{
  "n_layer": 15,
  "d_model": 96,
  "n_head": 3,
  "n_kv_head": 3,
  "head_dim": 32,
  "d_mlp": 128,
  "vocab_size": 2048,
  "activation": "swiglu",
  "norm": "rmsnorm",
  "norm_place": "pre",
  "norm_eps": 1e-05,
  "positions": "rope",
  "rope_base": 5070.0,
  "rope_fraction": 1.0,
  "qk_norm": false,
  "attn_scale": 0.177,
  "bias": "none",
  "tie_embeddings": false,
  "parallel_block": false,
  "extras": ["capped logits"],
  "init": "normal",
  "init_std_qkv": 0.0687,
  "init_std_o": 0.0,
  "init_std_up": 0.0687,
  "init_std_down": 0.0,
  "optimizer": "soap_variant",
  "lr": 0.00487,
  "beta1": 0.95,
  "beta2": 0.95,
  "weight_decay": 0.0,
  "lr_head": 0.0054,
  "grad_clip": 1.0,
  "warmup_steps": 200,
  "schedule": "wsd",
  "decay_fraction": 0.581,
  "decay_shape": "cos",
  "final_lr_fraction": 0.05,
  "batch_tokens": [8192, 16384, 24576],
  "seq_len": 128,
  "doc_mask": true,
  "train_tokens": 92540000,
  "steps": 5986,
  "dataset": "wikipedia_en"
}
Each number is 200 + 40 x the weight over its row's rms, rounded and kept within 0 to 999. Layers, rows and columns count from 0. The size before them is the row's rms in percent of the matrix's.

# layer 11 MLP up, 128x96, rms 0.414, rows 0-72, columns 0-95
105,186,146,195,134,206,269,213,155,147,171,221,260,156,202,231,189,167,151,215,233,223,217,223,206,240,270,247,258,195,154,144,196,172,194,215,128,180,239,205,195,237,259,208,129,239,98,211,178,216,146,236,203,231,209,229,162,193,189,196,210,177,211,216,205,246,159,187,208,152,160,143,246,102,214,171,110,158,178,244,215,234,252,195,236,186,147,169,287,186,230,224,300,183,189,203,195
093,161,136,125,199,172,219,132,224,232,275,184,200,259,142,210,197,182,179,163,191,165,246,222,207,187,130,191,187,240,169,150,131,220,234,187,237,226,198,240,245,211,194,154,136,233,236,284,163,233,286,159,179,162,194,188,186,228,144,109,209,248,161,224,194,129,224,241,167,207,209,193,212,205,171,201,230,191,118,202,198,124,111,238,185,185,224,209,189,172,219,199,195,121,230,129,214
103,163,190,226,226,138,136,148,169,199,264,191,208,230,209,204,215,243,176,254,222,200,160,187,194,237,273,138,282,236,192,231,237,168,167,102,206,195,173,230,116,168,158,143,182,168,177,145,199,182,245,200,212,161,146,203,208,253,188,151,229,241,257,192,110,220,209,159,260,194,253,164,169,226,179,163,230,187,120,185,219,273,151,196,215,160,243,187,222,240,132,231,224,145,244,229,182
100,278,211,240,240,183,215,198,187,215,219,237,165,180,183,186,206,300,180,181,191,204,241,202,126,210,123,238,157,183,178,147,206,261,208,128,136,212,236,191,203,208,172,233,174,210,235,173,194,241,190,279,151,192,197,151,193,161,256,256,251,215,224,233,202,209,120,209,274,135,284,219,286,188,188,202,259,216,205,156,177,192,212,207,111,216,261,186,144,140,232,156,140,208,184,178,200
099,206,252,224,282,194,158,188,181,230,123,138,172,198,123,190,221,227,191,121,182,217,217,186,224,225,186,239,217,198,246,172,196,145,173,180,239,210,196,227,205,235,201,240,237,254,162,210,131,216,263,264,204,252,201,272,247,193,228,162,211,218,224,262,191,206,187,194,209,139,199,219,251,192,237,226,261,282,148,241,111,122,154,209,217,182,202,248,248,144,204,154,229,252,132,221,265
100,179,199,202,189,158,202,202,173,207,210,173,182,192,187,201,228,159,243,250,251,215,190,144,149,181,176,253,168,147,210,222,163,169,209,190,178,225,171,218,236,196,280,144,268,112,175,178,151,240,173,177,206,149,223,134,223,180,164,182,116,209,180,226,217,234,181,127,210,267,255,216,184,248,223,140,181,152,177,151,228,167,163,190,248,319,141,155,250,265,198,143,172,176,123,197,258
107,154,186,230,177,245,204,163,269,198,224,191,166,262,188,198,186,212,223,233,205,227,228,115,207,235,262,191,200,185,247,235,208,202,198,211,157,266,188,181,168,220,197,199,157,268,204,86,233,239,117,185,231,185,251,204,164,239,216,240,135,310,232,236,196,197,175,197,198,305,245,190,164,192,127,221,181,209,205,160,153,263,247,211,185,215,125,168,221,150,213,113,192,177,167,178,206
093,204,223,214,205,214,201,198,198,125,166,219,139,159,169,210,188,237,196,257,237,237,134,173,195,170,201,207,148,284,167,221,244,225,240,104,157,220,154,209,233,259,185,188,151,164,221,149,223,240,148,218,178,191,152,213,217,290,190,184,267,177,155,242,200,249,241,157,127,204,182,148,251,128,190,192,247,162,149,164,195,222,181,167,147,248,202,200,289,172,136,268,250,168,181,194,178
106,247,223,242,170,189,222,188,176,245,132,170,122,223,137,229,249,281,156,264,182,188,237,180,187,200,248,246,178,240,184,181,182,171,177,213,181,216,268,242,250,198,193,151,206,201,226,197,243,222,208,238,181,229,97,168,197,199,242,146,190,240,171,163,235,257,212,221,249,260,189,131,134,179,210,221,184,129,228,189,106,265,102,191,214,199,186,220,194,255,225,222,191,244,150,221,260
099,164,209,201,221,218,237,200,187,267,166,249,218,244,182,191,169,187,118,162,220,214,199,188,193,205,169,211,167,204,241,183,148,180,247,98,181,181,209,264,227,110,211,220,196,122,199,224,227,203,205,241,210,138,212,123,211,222,160,192,203,223,205,180,195,112,175,183,228,203,244,243,204,164,126,207,199,138,254,86,218,234,260,183,203,249,168,275,188,153,243,243,213,273,183,239,269
111,171,206,160,267,199,180,185,220,233,210,235,160,242,234,209,183,243,187,172,206,204,229,279,172,161,307,211,155,224,167,205,225,232,137,181,191,173,205,287,231,168,158,173,242,222,298,211,257,164,229,291,159,130,179,185,183,134,236,162,180,205,246,197,277,130,132,188,193,144,260,169,267,202,190,222,175,115,158,216,245,215,241,219,175,188,177,205,192,234,215,219,146,202,207,176,191
102,254,152,131,214,219,196,84,174,186,172,223,190,222,149,184,261,186,185,201,102,185,202,227,180,262,251,200,218,204,244,234,215,148,100,236,180,204,146,157,120,136,182,182,207,148,206,194,182,215,234,172,222,158,238,215,187,247,128,214,171,202,161,119,169,201,211,201,187,136,233,160,164,231,145,221,126,191,208,245,205,182,226,176,207,203,115,164,167,207,247,250,193,220,198,144,168
105,210,160,203,282,224,224,263,211,256,233,208,219,157,161,213,139,148,183,235,235,181,196,223,283,223,234,302,180,217,268,179,211,176,260,154,238,181,169,183,162,238,152,205,204,167,170,236,182,183,255,204,129,232,215,145,184,276,168,105,242,202,195,257,217,158,190,142,261,241,187,183,126,210,242,176,220,155,252,141,209,180,225,219,224,178,194,246,171,152,194,260,147,237,171,204,225
100,173,236,223,189,113,209,189,194,236,193,181,219,118,205,185,156,188,194,135,247,184,241,180,283,197,174,202,273,233,227,172,293,215,263,238,173,142,267,213,185,255,166,145,187,112,203,282,186,230,217,271,169,148,174,120,199,242,216,188,203,183,161,219,249,148,227,142,182,173,223,180,117,199,230,209,192,201,266,173,191,171,183,165,206,256,213,150,166,208,210,154,156,187,152,214,225
096,228,154,174,188,245,192,273,210,186,178,172,203,155,194,298,219,156,247,232,221,126,286,234,181,226,211,211,213,207,178,122,209,217,204,187,170,132,218,168,239,176,170,215,238,262,214,169,247,284,232,173,155,282,217,177,199,147,201,109,192,244,173,157,192,180,208,237,176,239,129,184,172,232,181,193,182,199,174,143,107,187,183,264,162,265,269,148,250,229,185,195,215,217,199,160,205
101,160,206,158,189,195,205,125,218,216,156,199,271,186,206,196,188,173,147,213,187,158,196,242,239,191,232,203,215,222,141,243,271,189,214,217,108,188,263,205,244,176,129,116,161,186,125,132,141,207,182,140,269,145,249,186,185,147,245,129,126,209,253,249,169,211,225,250,191,235,223,208,153,260,139,207,209,189,202,214,183,233,135,138,243,179,235,198,152,223,140,172,196,216,201,219,187
108,180,85,181,190,229,192,174,148,193,264,208,216,204,174,217,197,245,200,207,241,163,252,162,172,113,182,125,219,240,166,233,153,227,175,264,218,181,175,265,227,201,166,246,184,201,256,210,223,192,224,214,168,157,209,183,265,209,212,210,215,242,231,232,87,271,128,217,286,163,192,194,163,236,155,219,192,204,202,242,176,164,235,283,211,230,282,228,156,168,193,231,182,190,145,143,204
103,147,149,203,212,179,202,159,166,193,180,232,237,209,200,280,141,118,200,126,110,275,253,153,164,233,185,269,230,193,171,233,212,192,192,256,198,183,157,264,236,162,175,162,181,155,214,228,217,175,242,299,249,204,216,200,257,167,194,170,143,196,178,240,231,226,173,211,181,150,163,195,226,246,228,195,168,180,216,172,221,275,155,195,269,199,250,152,149,267,179,216,137,214,192,218,266
107,206,198,233,125,198,229,195,170,251,146,225,175,203,268,214,181,192,189,199,193,249,250,217,193,178,90,171,221,276,176,242,138,192,168,237,200,241,215,181,209,133,251,223,226,231,202,183,191,241,162,243,193,154,221,203,269,304,133,189,263,181,178,251,109,177,229,226,204,257,213,160,222,204,199,246,268,195,258,206,266,197,204,209,209,181,217,216,200,216,75,197,243,170,193,242,188
098,149,167,194,227,217,200,196,237,268,214,186,189,169,115,172,185,148,144,258,257,250,219,143,143,230,196,126,263,210,172,198,185,155,144,156,228,196,215,153,204,313,173,196,261,208,242,192,148,202,190,220,168,184,211,199,258,183,204,175,226,154,198,190,284,167,253,142,255,131,203,253,200,240,220,219,196,169,192,216,159,291,188,196,148,205,189,133,226,156,200,173,205,119,189,166,237
101,238,113,208,199,166,135,179,260,148,161,188,129,195,209,191,280,183,120,230,178,274,216,204,260,201,188,211,207,219,160,166,234,259,171,207,204,221,249,122,207,223,270,232,258,218,150,236,206,189,187,227,218,206,166,243,151,173,257,265,168,138,209,243,175,186,169,247,187,222,225,188,264,129,179,277,185,266,218,143,187,183,170,195,162,229,262,181,216,236,208,228,255,208,250,248,214
100,250,196,149,222,256,226,244,201,201,230,296,231,191,188,172,161,148,171,240,209,129,216,238,196,278,180,177,136,212,214,194,221,146,121,203,212,223,86,202,170,176,166,240,173,198,209,243,237,129,186,142,181,207,153,237,191,168,172,174,220,221,84,274,238,213,232,209,224,167,249,218,225,209,181,201,180,238,196,145,165,146,214,226,193,140,190,191,249,222,231,172,180,179,153,177,109
095,199,147,111,172,192,189,147,226,196,235,237,178,207,228,169,250,226,150,170,177,241,80,207,127,215,232,244,235,222,192,267,204,289,238,239,141,197,160,251,218,186,175,158,176,184,161,197,231,244,210,225,160,200,279,187,217,230,181,184,184,121,226,157,254,198,210,149,215,192,255,185,259,236,205,198,297,252,134,162,160,235,174,207,163,223,177,235,217,205,258,161,196,165,190,193,261
107,279,214,265,248,216,164,208,173,165,242,189,260,237,234,206,174,203,256,171,213,160,234,186,178,177,232,243,209,167,223,156,245,199,177,138,256,188,193,152,124,228,189,219,114,166,212,114,158,156,288,203,155,250,106,188,255,212,187,174,194,274,162,213,235,193,160,169,237,210,242,173,189,220,221,278,212,234,203,173,176,252,117,193,220,209,241,216,147,229,142,223,150,184,232,242,211
091,136,159,222,216,229,218,94,189,242,205,237,234,241,220,159,150,216,194,129,243,186,258,220,231,254,150,127,218,133,225,235,189,154,253,218,231,191,93,218,141,224,176,213,211,215,101,166,242,252,149,201,254,163,124,167,160,185,98,218,183,197,169,181,213,193,152,146,186,174,218,192,186,197,156,213,176,189,194,170,228,185,230,208,254,204,131,208,157,210,177,164,205,177,231,235,228
098,156,217,229,243,219,296,233,194,195,204,223,186,263,221,219,238,194,152,189,178,273,181,236,112,223,206,132,165,234,236,223,140,210,185,158,146,192,240,204,220,192,189,217,122,313,201,152,143,259,186,164,238,174,207,157,200,237,190,177,252,242,180,197,126,154,214,194,229,181,216,137,216,226,224,155,239,175,196,257,176,231,264,184,206,155,239,202,198,139,222,213,254,149,232,299,192
101,168,136,234,262,168,195,229,220,174,239,240,196,202,239,200,186,178,168,142,248,126,255,214,205,203,147,224,253,142,178,200,177,211,253,194,297,264,216,199,234,254,197,145,259,170,164,186,190,161,179,168,106,221,246,152,295,177,189,222,207,169,206,164,239,265,227,195,181,171,196,139,218,130,188,187,180,238,139,267,188,188,208,195,209,202,254,146,300,187,159,235,251,197,222,198,185
099,169,131,205,218,179,194,141,141,199,162,164,189,170,194,115,257,226,177,184,164,287,171,189,211,201,210,205,216,220,182,251,171,179,170,138,195,264,218,189,207,226,239,169,157,276,207,182,245,141,181,165,226,217,178,264,168,154,221,250,179,230,182,193,255,232,246,246,191,200,294,223,231,206,193,137,135,137,199,302,169,235,264,214,228,208,170,207,103,189,116,193,236,208,182,200,226
101,198,273,225,218,117,166,299,233,219,191,257,223,140,136,292,150,163,211,143,148,187,231,194,221,168,173,191,223,196,184,219,217,196,132,169,203,255,194,238,196,232,243,253,250,186,187,209,239,136,242,208,276,216,172,220,199,240,196,209,212,244,200,267,211,190,245,218,252,234,239,175,182,190,113,189,209,175,277,179,170,249,148,197,136,138,195,171,212,220,210,264,249,136,185,204,162
094,152,186,152,206,192,190,236,263,223,194,142,235,170,113,173,243,225,224,182,243,248,166,112,176,175,221,246,163,283,206,244,163,148,232,224,157,233,177,224,212,208,130,171,169,207,229,153,144,208,241,149,218,206,288,235,262,204,151,246,122,191,191,221,215,224,173,162,198,189,229,108,236,218,174,224,262,157,198,242,221,274,184,236,145,208,202,148,167,174,167,167,232,185,141,209,153
116,237,206,202,199,107,255,182,150,194,212,127,139,152,205,270,187,171,192,194,169,183,206,212,158,191,301,176,163,221,169,259,265,185,167,173,150,172,219,185,198,299,148,183,229,182,196,149,201,292,174,227,212,257,192,167,169,206,253,181,213,191,172,171,198,210,179,127,212,204,154,214,170,241,247,218,224,246,207,206,176,199,245,208,162,268,226,165,223,241,339,182,168,219,227,181,236
100,217,166,304,152,232,191,207,184,234,252,198,240,203,183,238,163,210,184,259,232,216,271,254,227,208,230,238,233,168,184,226,196,242,171,226,155,180,271,169,247,156,232,227,187,195,183,140,259,227,219,238,241,177,214,248,118,220,145,259,142,228,186,179,235,253,279,240,168,239,226,157,150,170,262,191,121,227,221,186,240,166,233,226,222,211,166,188,115,151,272,178,185,168,159,250,216
099,271,146,240,153,186,136,276,161,230,209,192,310,227,196,246,204,239,245,172,250,300,195,171,201,182,177,188,211,184,202,159,284,222,211,231,191,183,114,191,204,237,162,280,211,228,159,254,291,239,185,208,153,221,183,132,164,215,197,194,217,246,247,193,184,188,198,195,188,197,186,252,169,257,192,253,159,184,165,245,165,212,298,195,187,215,176,210,181,233,199,184,198,144,192,263,158
100,229,185,210,180,254,154,213,149,192,156,161,162,196,173,255,180,87,175,168,156,220,225,234,265,256,100,219,174,156,236,223,243,234,251,173,263,245,199,265,227,206,262,208,179,192,195,204,238,199,200,290,148,190,217,212,212,216,234,159,258,243,200,192,210,216,219,296,170,153,202,213,204,223,205,207,168,195,249,243,175,153,258,284,152,171,211,165,246,176,157,205,147,227,222,167,131
101,220,236,183,120,273,225,173,251,264,184,229,204,144,178,213,250,133,230,226,156,218,243,198,120,197,257,254,124,181,194,218,176,181,199,224,196,154,148,184,155,176,273,163,166,220,128,250,234,180,229,192,150,166,248,171,176,140,163,160,232,237,175,222,129,238,263,188,184,182,189,204,239,272,219,184,186,203,127,157,206,153,226,223,206,135,246,145,206,185,151,148,154,248,179,217,222
100,223,232,175,211,221,221,265,194,193,245,235,186,210,144,158,258,252,189,209,136,166,189,165,253,156,205,188,181,225,233,132,153,180,129,172,187,245,185,206,240,191,193,286,205,170,163,254,242,283,181,217,106,216,214,245,207,199,192,142,242,159,239,190,200,221,178,208,143,217,177,153,186,215,263,248,220,111,179,177,103,204,241,266,115,177,213,212,224,287,154,181,192,222,208,206,187
111,143,228,270,224,216,263,195,160,270,185,203,192,205,224,256,94,211,165,219,219,199,242,247,225,184,174,133,152,147,229,208,284,176,250,200,237,226,217,205,223,179,210,226,196,157,194,195,119,168,159,171,213,190,198,257,215,214,206,192,209,296,178,212,164,184,181,204,217,151,261,272,191,168,220,199,257,249,242,243,239,204,159,277,232,179,211,250,216,189,209,142,239,237,181,320,175
103,147,270,265,173,234,191,191,142,221,200,180,220,175,217,162,227,197,166,184,249,157,195,288,211,167,184,180,207,184,155,248,134,154,164,102,155,206,231,220,243,174,291,245,167,145,203,267,153,181,226,158,181,158,191,257,216,146,172,161,224,185,158,241,225,240,194,293,232,272,229,228,297,221,240,234,190,216,157,203,189,175,205,203,228,166,228,194,186,182,184,164,218,160,207,135,266
098,238,110,121,228,180,275,216,208,183,126,172,209,182,196,158,256,166,192,264,205,173,209,197,189,212,171,239,137,195,198,168,144,103,211,208,179,144,273,239,223,212,216,251,187,206,145,194,145,182,213,247,266,226,168,163,209,250,189,203,239,218,150,262,200,233,214,226,297,181,157,137,226,173,216,188,158,193,235,192,154,218,162,247,204,121,162,142,227,185,211,136,272,221,205,194,177
097,176,232,202,227,205,150,160,176,159,185,243,200,218,211,199,213,246,140,105,184,225,214,133,192,218,148,204,149,152,193,197,166,238,177,210,206,117,199,194,160,272,246,202,182,200,224,200,115,242,213,218,207,197,183,174,139,254,246,238,278,159,175,203,223,239,183,159,183,295,246,162,208,203,253,245,229,235,176,267,272,202,161,290,147,157,218,190,244,166,197,171,218,159,126,232,258
104,198,217,169,132,140,191,174,141,194,171,240,169,199,264,223,276,254,292,173,225,210,221,170,198,210,145,222,169,189,189,197,231,141,240,201,188,262,235,228,208,212,179,184,208,262,201,250,188,106,201,243,143,216,216,157,234,148,195,151,190,238,136,161,197,243,140,208,187,220,214,208,176,205,100,104,109,167,129,225,246,231,156,217,196,162,161,177,211,147,239,182,178,181,171,172,178
095,209,230,153,168,214,160,211,192,176,224,200,226,185,181,108,200,172,248,185,267,250,167,225,300,197,136,210,168,234,226,144,150,172,266,221,178,241,172,232,177,223,191,260,167,207,226,209,165,185,133,187,231,159,357,72,146,249,160,197,242,194,224,247,187,227,256,196,211,213,182,158,222,214,209,217,229,181,217,219,222,152,210,196,176,217,258,232,152,173,245,198,220,200,213,200,168
105,222,197,188,199,247,225,263,231,243,230,136,200,193,223,242,212,181,228,192,196,132,183,176,206,82,200,250,162,231,309,157,211,202,215,142,269,143,94,239,190,229,210,258,215,175,193,208,177,168,184,213,288,137,170,154,238,187,236,165,170,184,179,212,176,164,195,253,160,239,162,231,160,282,197,227,165,219,226,205,232,234,195,211,199,225,143,207,177,224,191,169,239,245,198,273,129
099,178,210,233,160,186,203,275,155,212,177,226,230,205,252,173,179,194,162,204,197,142,276,175,195,250,145,139,200,255,188,264,232,235,226,208,194,185,175,183,156,142,253,212,188,273,213,197,140,140,253,246,107,256,281,206,146,216,207,155,256,211,179,242,220,136,193,259,187,220,171,222,175,144,230,268,245,208,157,113,155,231,223,182,207,196,172,210,157,216,122,186,215,207,177,175,135
102,194,135,236,169,215,210,205,209,160,146,118,220,189,216,283,217,196,192,241,218,221,190,133,136,182,191,196,196,133,201,237,194,291,203,163,153,198,177,167,149,249,208,253,240,154,76,203,145,200,239,157,213,190,259,233,225,168,311,222,216,206,135,172,197,203,154,240,238,123,220,203,213,137,244,220,177,263,192,186,154,239,230,209,173,167,188,205,184,165,158,194,256,204,217,249,206
091,133,220,207,178,234,203,205,270,165,247,184,198,212,223,171,150,223,199,228,150,175,139,163,135,117,183,216,183,207,260,153,220,196,287,236,188,232,167,157,157,145,156,158,197,201,242,200,173,103,115,225,221,168,182,205,261,206,188,218,219,245,243,218,158,210,221,224,238,174,280,201,184,156,166,162,153,229,222,258,159,261,177,222,181,217,145,232,254,267,159,207,224,164,145,232,127
095,235,158,217,273,263,209,181,190,171,185,177,281,220,180,196,171,216,220,184,178,191,232,144,147,199,247,218,222,61,191,228,226,231,214,230,197,196,253,173,231,277,147,162,220,330,186,189,221,122,271,248,153,198,183,234,161,161,291,204,182,248,254,206,208,183,224,232,224,174,209,173,214,159,188,158,174,178,124,176,205,229,218,217,209,117,206,173,213,192,203,196,253,191,214,239,187
108,172,241,209,275,196,159,161,90,227,222,209,212,205,220,195,202,246,248,215,159,195,245,212,130,295,222,142,247,162,148,212,229,281,198,189,247,301,231,205,218,197,247,154,231,134,160,212,212,189,117,169,212,136,205,211,201,178,246,176,178,205,224,231,211,246,204,188,169,220,191,202,175,165,176,175,228,226,207,193,195,125,199,159,294,226,94,188,171,233,209,188,229,205,153,226,151
102,136,190,253,220,153,184,203,181,240,185,194,197,219,262,305,245,221,184,132,159,172,160,137,271,250,211,175,227,152,245,199,191,175,214,195,198,254,224,179,197,228,184,199,231,224,202,236,136,213,157,184,195,224,186,186,199,211,187,190,171,205,193,253,230,171,169,147,218,192,179,160,183,201,138,161,77,187,239,162,179,291,217,136,204,246,185,122,239,244,225,135,109,201,191,266,149
107,176,228,190,134,197,212,195,168,257,240,148,231,215,159,161,165,302,183,233,182,137,144,196,228,231,256,198,230,170,146,146,207,257,150,188,189,189,169,196,130,168,186,155,134,240,316,234,174,272,130,191,163,224,199,227,216,249,180,180,205,244,165,231,216,165,232,166,257,212,176,243,162,232,202,168,130,183,192,205,246,231,175,174,253,238,244,212,176,241,227,169,262,234,130,231,170
091,156,238,187,187,231,123,221,207,184,186,155,221,134,187,227,189,221,197,158,176,170,161,190,214,264,176,226,271,202,237,84,211,239,197,141,221,224,207,183,207,104,113,266,193,226,118,200,222,148,214,182,237,132,204,220,184,168,225,229,182,251,234,215,243,226,229,177,275,188,253,223,263,213,209,167,166,185,232,289,240,160,161,199,191,250,243,152,161,158,220,231,231,196,151,176,251
082,184,236,190,112,251,214,202,142,183,122,179,201,213,158,220,249,232,193,238,248,217,215,204,288,257,173,243,174,193,147,217,224,187,151,205,116,170,243,298,225,177,172,170,217,222,169,149,191,108,250,230,179,271,171,244,94,166,209,169,164,212,261,234,236,162,238,189,181,224,252,154,195,155,189,236,159,223,176,269,133,207,191,176,181,255,201,217,202,241,214,196,165,226,198,206,218
107,220,231,146,259,188,209,146,162,275,174,196,227,205,173,178,154,234,155,186,158,194,182,203,146,131,200,116,237,247,211,238,192,169,197,200,194,191,213,221,175,154,144,99,253,277,189,240,206,235,176,192,280,193,200,178,191,253,194,164,204,187,155,227,172,193,212,210,262,264,211,112,177,226,255,158,187,251,190,205,159,204,128,167,185,259,165,188,221,190,131,221,166,250,306,212,243
099,246,155,193,166,242,241,118,239,267,185,269,241,192,186,166,223,219,218,252,181,204,162,201,178,341,185,184,151,186,214,176,230,158,247,279,210,221,186,244,219,181,241,220,198,274,180,217,225,137,209,206,257,178,265,133,197,212,172,215,204,140,195,170,125,221,181,235,158,176,200,206,282,181,210,206,235,258,174,283,207,241,162,196,166,181,229,127,187,197,172,150,198,257,222,213,232
100,171,163,223,142,195,258,163,199,174,186,194,238,198,221,207,207,292,109,261,222,194,197,303,173,217,183,144,259,228,181,222,195,255,252,224,190,220,269,167,160,241,223,147,187,240,211,203,204,219,187,208,180,187,180,220,237,197,271,191,249,184,267,206,217,186,135,210,213,205,245,263,198,199,195,227,179,164,116,158,207,233,213,251,151,139,112,199,191,238,152,240,160,216,106,214,125
099,149,156,229,220,192,220,195,182,179,247,189,160,167,303,172,211,244,210,207,228,193,163,190,287,265,212,211,294,93,267,194,229,228,256,154,195,212,232,183,253,222,199,171,150,223,217,170,188,219,235,161,166,234,184,192,171,202,309,219,237,190,227,194,177,187,193,180,152,139,233,176,250,138,228,212,192,170,207,285,262,228,210,202,192,292,136,249,213,170,196,210,227,189,266,211,219
099,180,203,200,274,152,223,146,259,245,239,243,231,137,267,87,200,114,160,180,200,194,162,186,151,229,196,180,207,230,194,245,274,134,220,152,223,163,201,227,175,244,187,255,237,198,128,213,176,174,197,194,245,239,213,133,229,180,211,235,181,138,228,263,102,169,163,194,140,216,220,214,185,151,233,139,221,154,199,174,222,169,205,223,247,179,145,212,182,203,179,212,166,269,152,188,190
099,215,142,255,235,194,187,150,209,234,229,257,189,278,158,257,258,245,148,157,201,260,178,249,123,246,204,231,168,202,287,185,234,97,228,158,195,142,204,198,229,192,126,177,255,187,207,198,229,254,157,214,229,145,224,216,225,147,230,149,142,138,145,152,150,202,173,153,206,143,219,147,188,259,227,170,165,153,232,169,211,232,201,169,215,219,225,235,181,189,230,201,234,200,200,213,264
102,260,206,138,205,220,191,221,168,196,173,124,148,233,266,175,218,151,192,253,187,227,217,201,273,164,192,226,224,179,251,180,160,201,204,198,266,161,87,199,163,184,281,275,191,161,252,144,199,162,220,170,138,229,161,224,149,220,215,271,193,188,193,159,247,178,229,173,174,186,221,200,250,215,157,293,186,241,243,183,268,186,190,182,184,174,236,239,177,249,165,274,166,218,266,183,246
095,215,187,171,167,113,211,238,222,225,227,232,161,238,181,174,275,209,188,132,209,212,231,186,200,179,268,151,232,217,255,228,256,227,207,184,176,212,218,182,228,198,203,267,304,217,225,220,261,203,221,185,301,119,217,158,193,225,137,155,195,244,230,179,244,195,189,155,234,225,185,261,104,192,141,256,163,182,242,217,116,206,197,308,166,198,245,219,187,201,200,183,226,201,196,218,233
097,241,254,205,170,181,234,119,172,277,181,217,232,234,198,146,226,215,198,238,152,154,159,229,185,169,158,173,186,244,168,212,203,186,216,257,214,197,241,297,134,119,192,220,210,228,159,211,226,240,218,183,208,129,211,261,255,202,175,129,208,191,185,236,208,214,104,257,151,212,237,235,294,241,153,224,194,194,143,186,191,171,149,196,155,145,177,271,166,206,219,291,183,229,222,198,213
086,241,170,174,187,193,174,157,226,248,262,219,238,174,191,292,256,261,180,170,175,214,140,217,221,177,206,249,217,131,214,213,231,192,222,202,211,119,235,205,161,265,164,237,225,283,203,235,182,285,175,137,180,194,182,260,195,170,125,243,181,199,257,256,199,163,226,191,234,226,205,133,298,249,204,198,114,199,188,258,182,218,186,144,198,205,186,241,237,184,226,193,156,166,209,229,122
095,148,200,222,233,242,223,256,229,199,308,180,268,269,225,157,210,178,166,146,215,211,190,178,186,145,221,196,205,151,206,244,222,217,272,182,149,117,264,204,238,213,203,201,258,108,225,228,221,226,233,224,154,166,215,215,215,197,264,220,146,192,143,124,239,256,231,225,210,207,166,179,177,259,292,117,228,194,247,203,187,214,209,155,125,198,248,200,179,180,236,199,222,254,202,201,164
098,142,214,203,220,230,221,198,238,203,201,147,269,214,133,236,166,66,217,241,197,185,184,209,203,195,217,104,222,201,143,182,193,176,163,194,202,168,174,225,219,246,288,142,216,223,183,264,211,182,250,230,192,240,146,233,272,221,162,285,154,207,285,161,198,147,164,210,222,167,241,130,217,153,214,201,157,242,211,216,182,168,218,235,224,215,178,154,186,241,254,262,169,188,191,211,270
100,195,252,188,124,187,223,206,229,194,230,261,237,260,186,144,219,257,181,238,178,133,227,206,182,196,179,189,214,218,164,189,216,246,194,279,238,214,231,123,272,233,159,246,193,204,177,120,187,83,165,250,180,150,191,177,182,249,223,189,181,179,129,190,283,250,234,246,210,115,134,155,245,158,190,238,204,243,191,210,167,179,156,181,236,244,191,248,194,151,192,222,261,211,196,163,223
099,239,141,249,167,213,148,166,169,241,236,168,174,242,155,200,138,244,236,231,208,158,319,163,191,227,182,157,217,188,248,146,179,191,166,221,148,240,152,262,181,183,216,219,225,245,193,268,136,182,234,187,247,144,164,213,184,206,225,196,276,185,209,216,254,227,137,176,260,178,204,239,200,257,138,171,170,193,187,253,256,129,227,151,202,205,208,174,261,289,191,149,239,184,226,170,232
106,148,203,229,170,197,228,192,171,221,232,207,235,115,173,96,227,143,177,164,191,126,252,262,149,208,254,164,226,230,131,194,167,204,123,162,205,204,193,164,172,238,151,200,137,231,210,231,251,145,237,209,252,154,211,162,196,224,186,267,137,185,263,205,208,168,234,183,225,138,161,192,212,212,207,180,220,179,184,235,163,138,185,137,192,166,147,150,182,168,180,177,245,145,257,109,167
100,159,211,178,230,246,84,192,160,118,132,144,157,175,203,244,219,163,187,143,191,230,197,138,193,187,186,151,226,185,146,142,211,184,280,185,201,200,204,203,206,189,293,196,248,194,227,212,141,252,156,184,223,302,173,199,225,216,215,186,130,227,252,215,197,196,194,192,198,123,166,203,177,145,182,130,205,176,193,210,199,197,165,229,166,166,130,169,174,238,189,156,197,265,286,179,158
100,189,213,207,257,180,227,247,298,215,255,160,207,272,141,218,236,215,175,224,206,207,228,120,187,157,232,180,213,108,242,258,168,258,125,228,179,175,158,186,176,196,191,226,195,235,243,222,214,215,201,92,213,138,195,192,259,271,169,274,236,256,188,159,178,212,226,193,214,200,248,164,175,174,229,230,211,145,218,161,180,248,178,159,175,139,271,148,178,227,254,152,174,154,204,191,204
098,132,139,220,154,163,208,207,170,201,198,184,197,248,206,257,214,266,196,238,197,231,220,220,190,231,238,186,173,186,170,168,196,188,194,185,130,244,227,261,165,169,207,183,215,238,166,240,203,272,218,124,151,192,130,211,203,166,233,173,165,253,238,235,202,228,256,171,177,275,259,180,193,169,184,198,182,209,174,207,123,219,243,196,179,200,142,267,211,231,249,253,333,96,177,160,259
107,193,266,174,160,217,270,227,220,113,157,205,199,286,204,179,239,220,195,226,246,208,271,170,273,193,181,184,198,198,227,207,248,233,180,220,115,211,221,157,204,185,172,207,200,217,245,91,280,291,142,193,179,201,150,201,209,260,217,159,231,247,168,176,202,206,234,195,213,280,219,180,155,234,180,228,197,209,174,242,208,177,126,208,203,256,199,195,171,232,227,184,182,214,79,190,150
099,233,184,148,126,149,232,197,215,219,130,171,148,239,159,218,215,239,176,341,145,237,155,206,170,170,184,210,186,157,198,173,223,159,242,234,186,257,198,203,232,255,164,214,234,210,216,192,237,202,228,219,141,284,251,178,212,204,170,188,168,260,223,240,177,287,202,219,143,220,154,196,226,142,211,225,140,221,162,135,131,239,243,155,152,212,240,187,114,212,231,174,183,172,186,182,180
097,174,236,255,187,185,200,260,217,222,255,206,204,212,205,225,246,150,176,99,204,199,165,216,121,229,231,179,168,203,198,234,215,229,260,185,142,231,207,172,240,188,143,170,224,205,209,223,276,242,211,191,192,225,221,204,191,223,254,168,181,93,86,184,196,208,266,213,224,257,258,184,174,167,113,285,204,199,260,229,154,154,200,196,153,194,203,219,245,263,247,197,186,136,162,153,168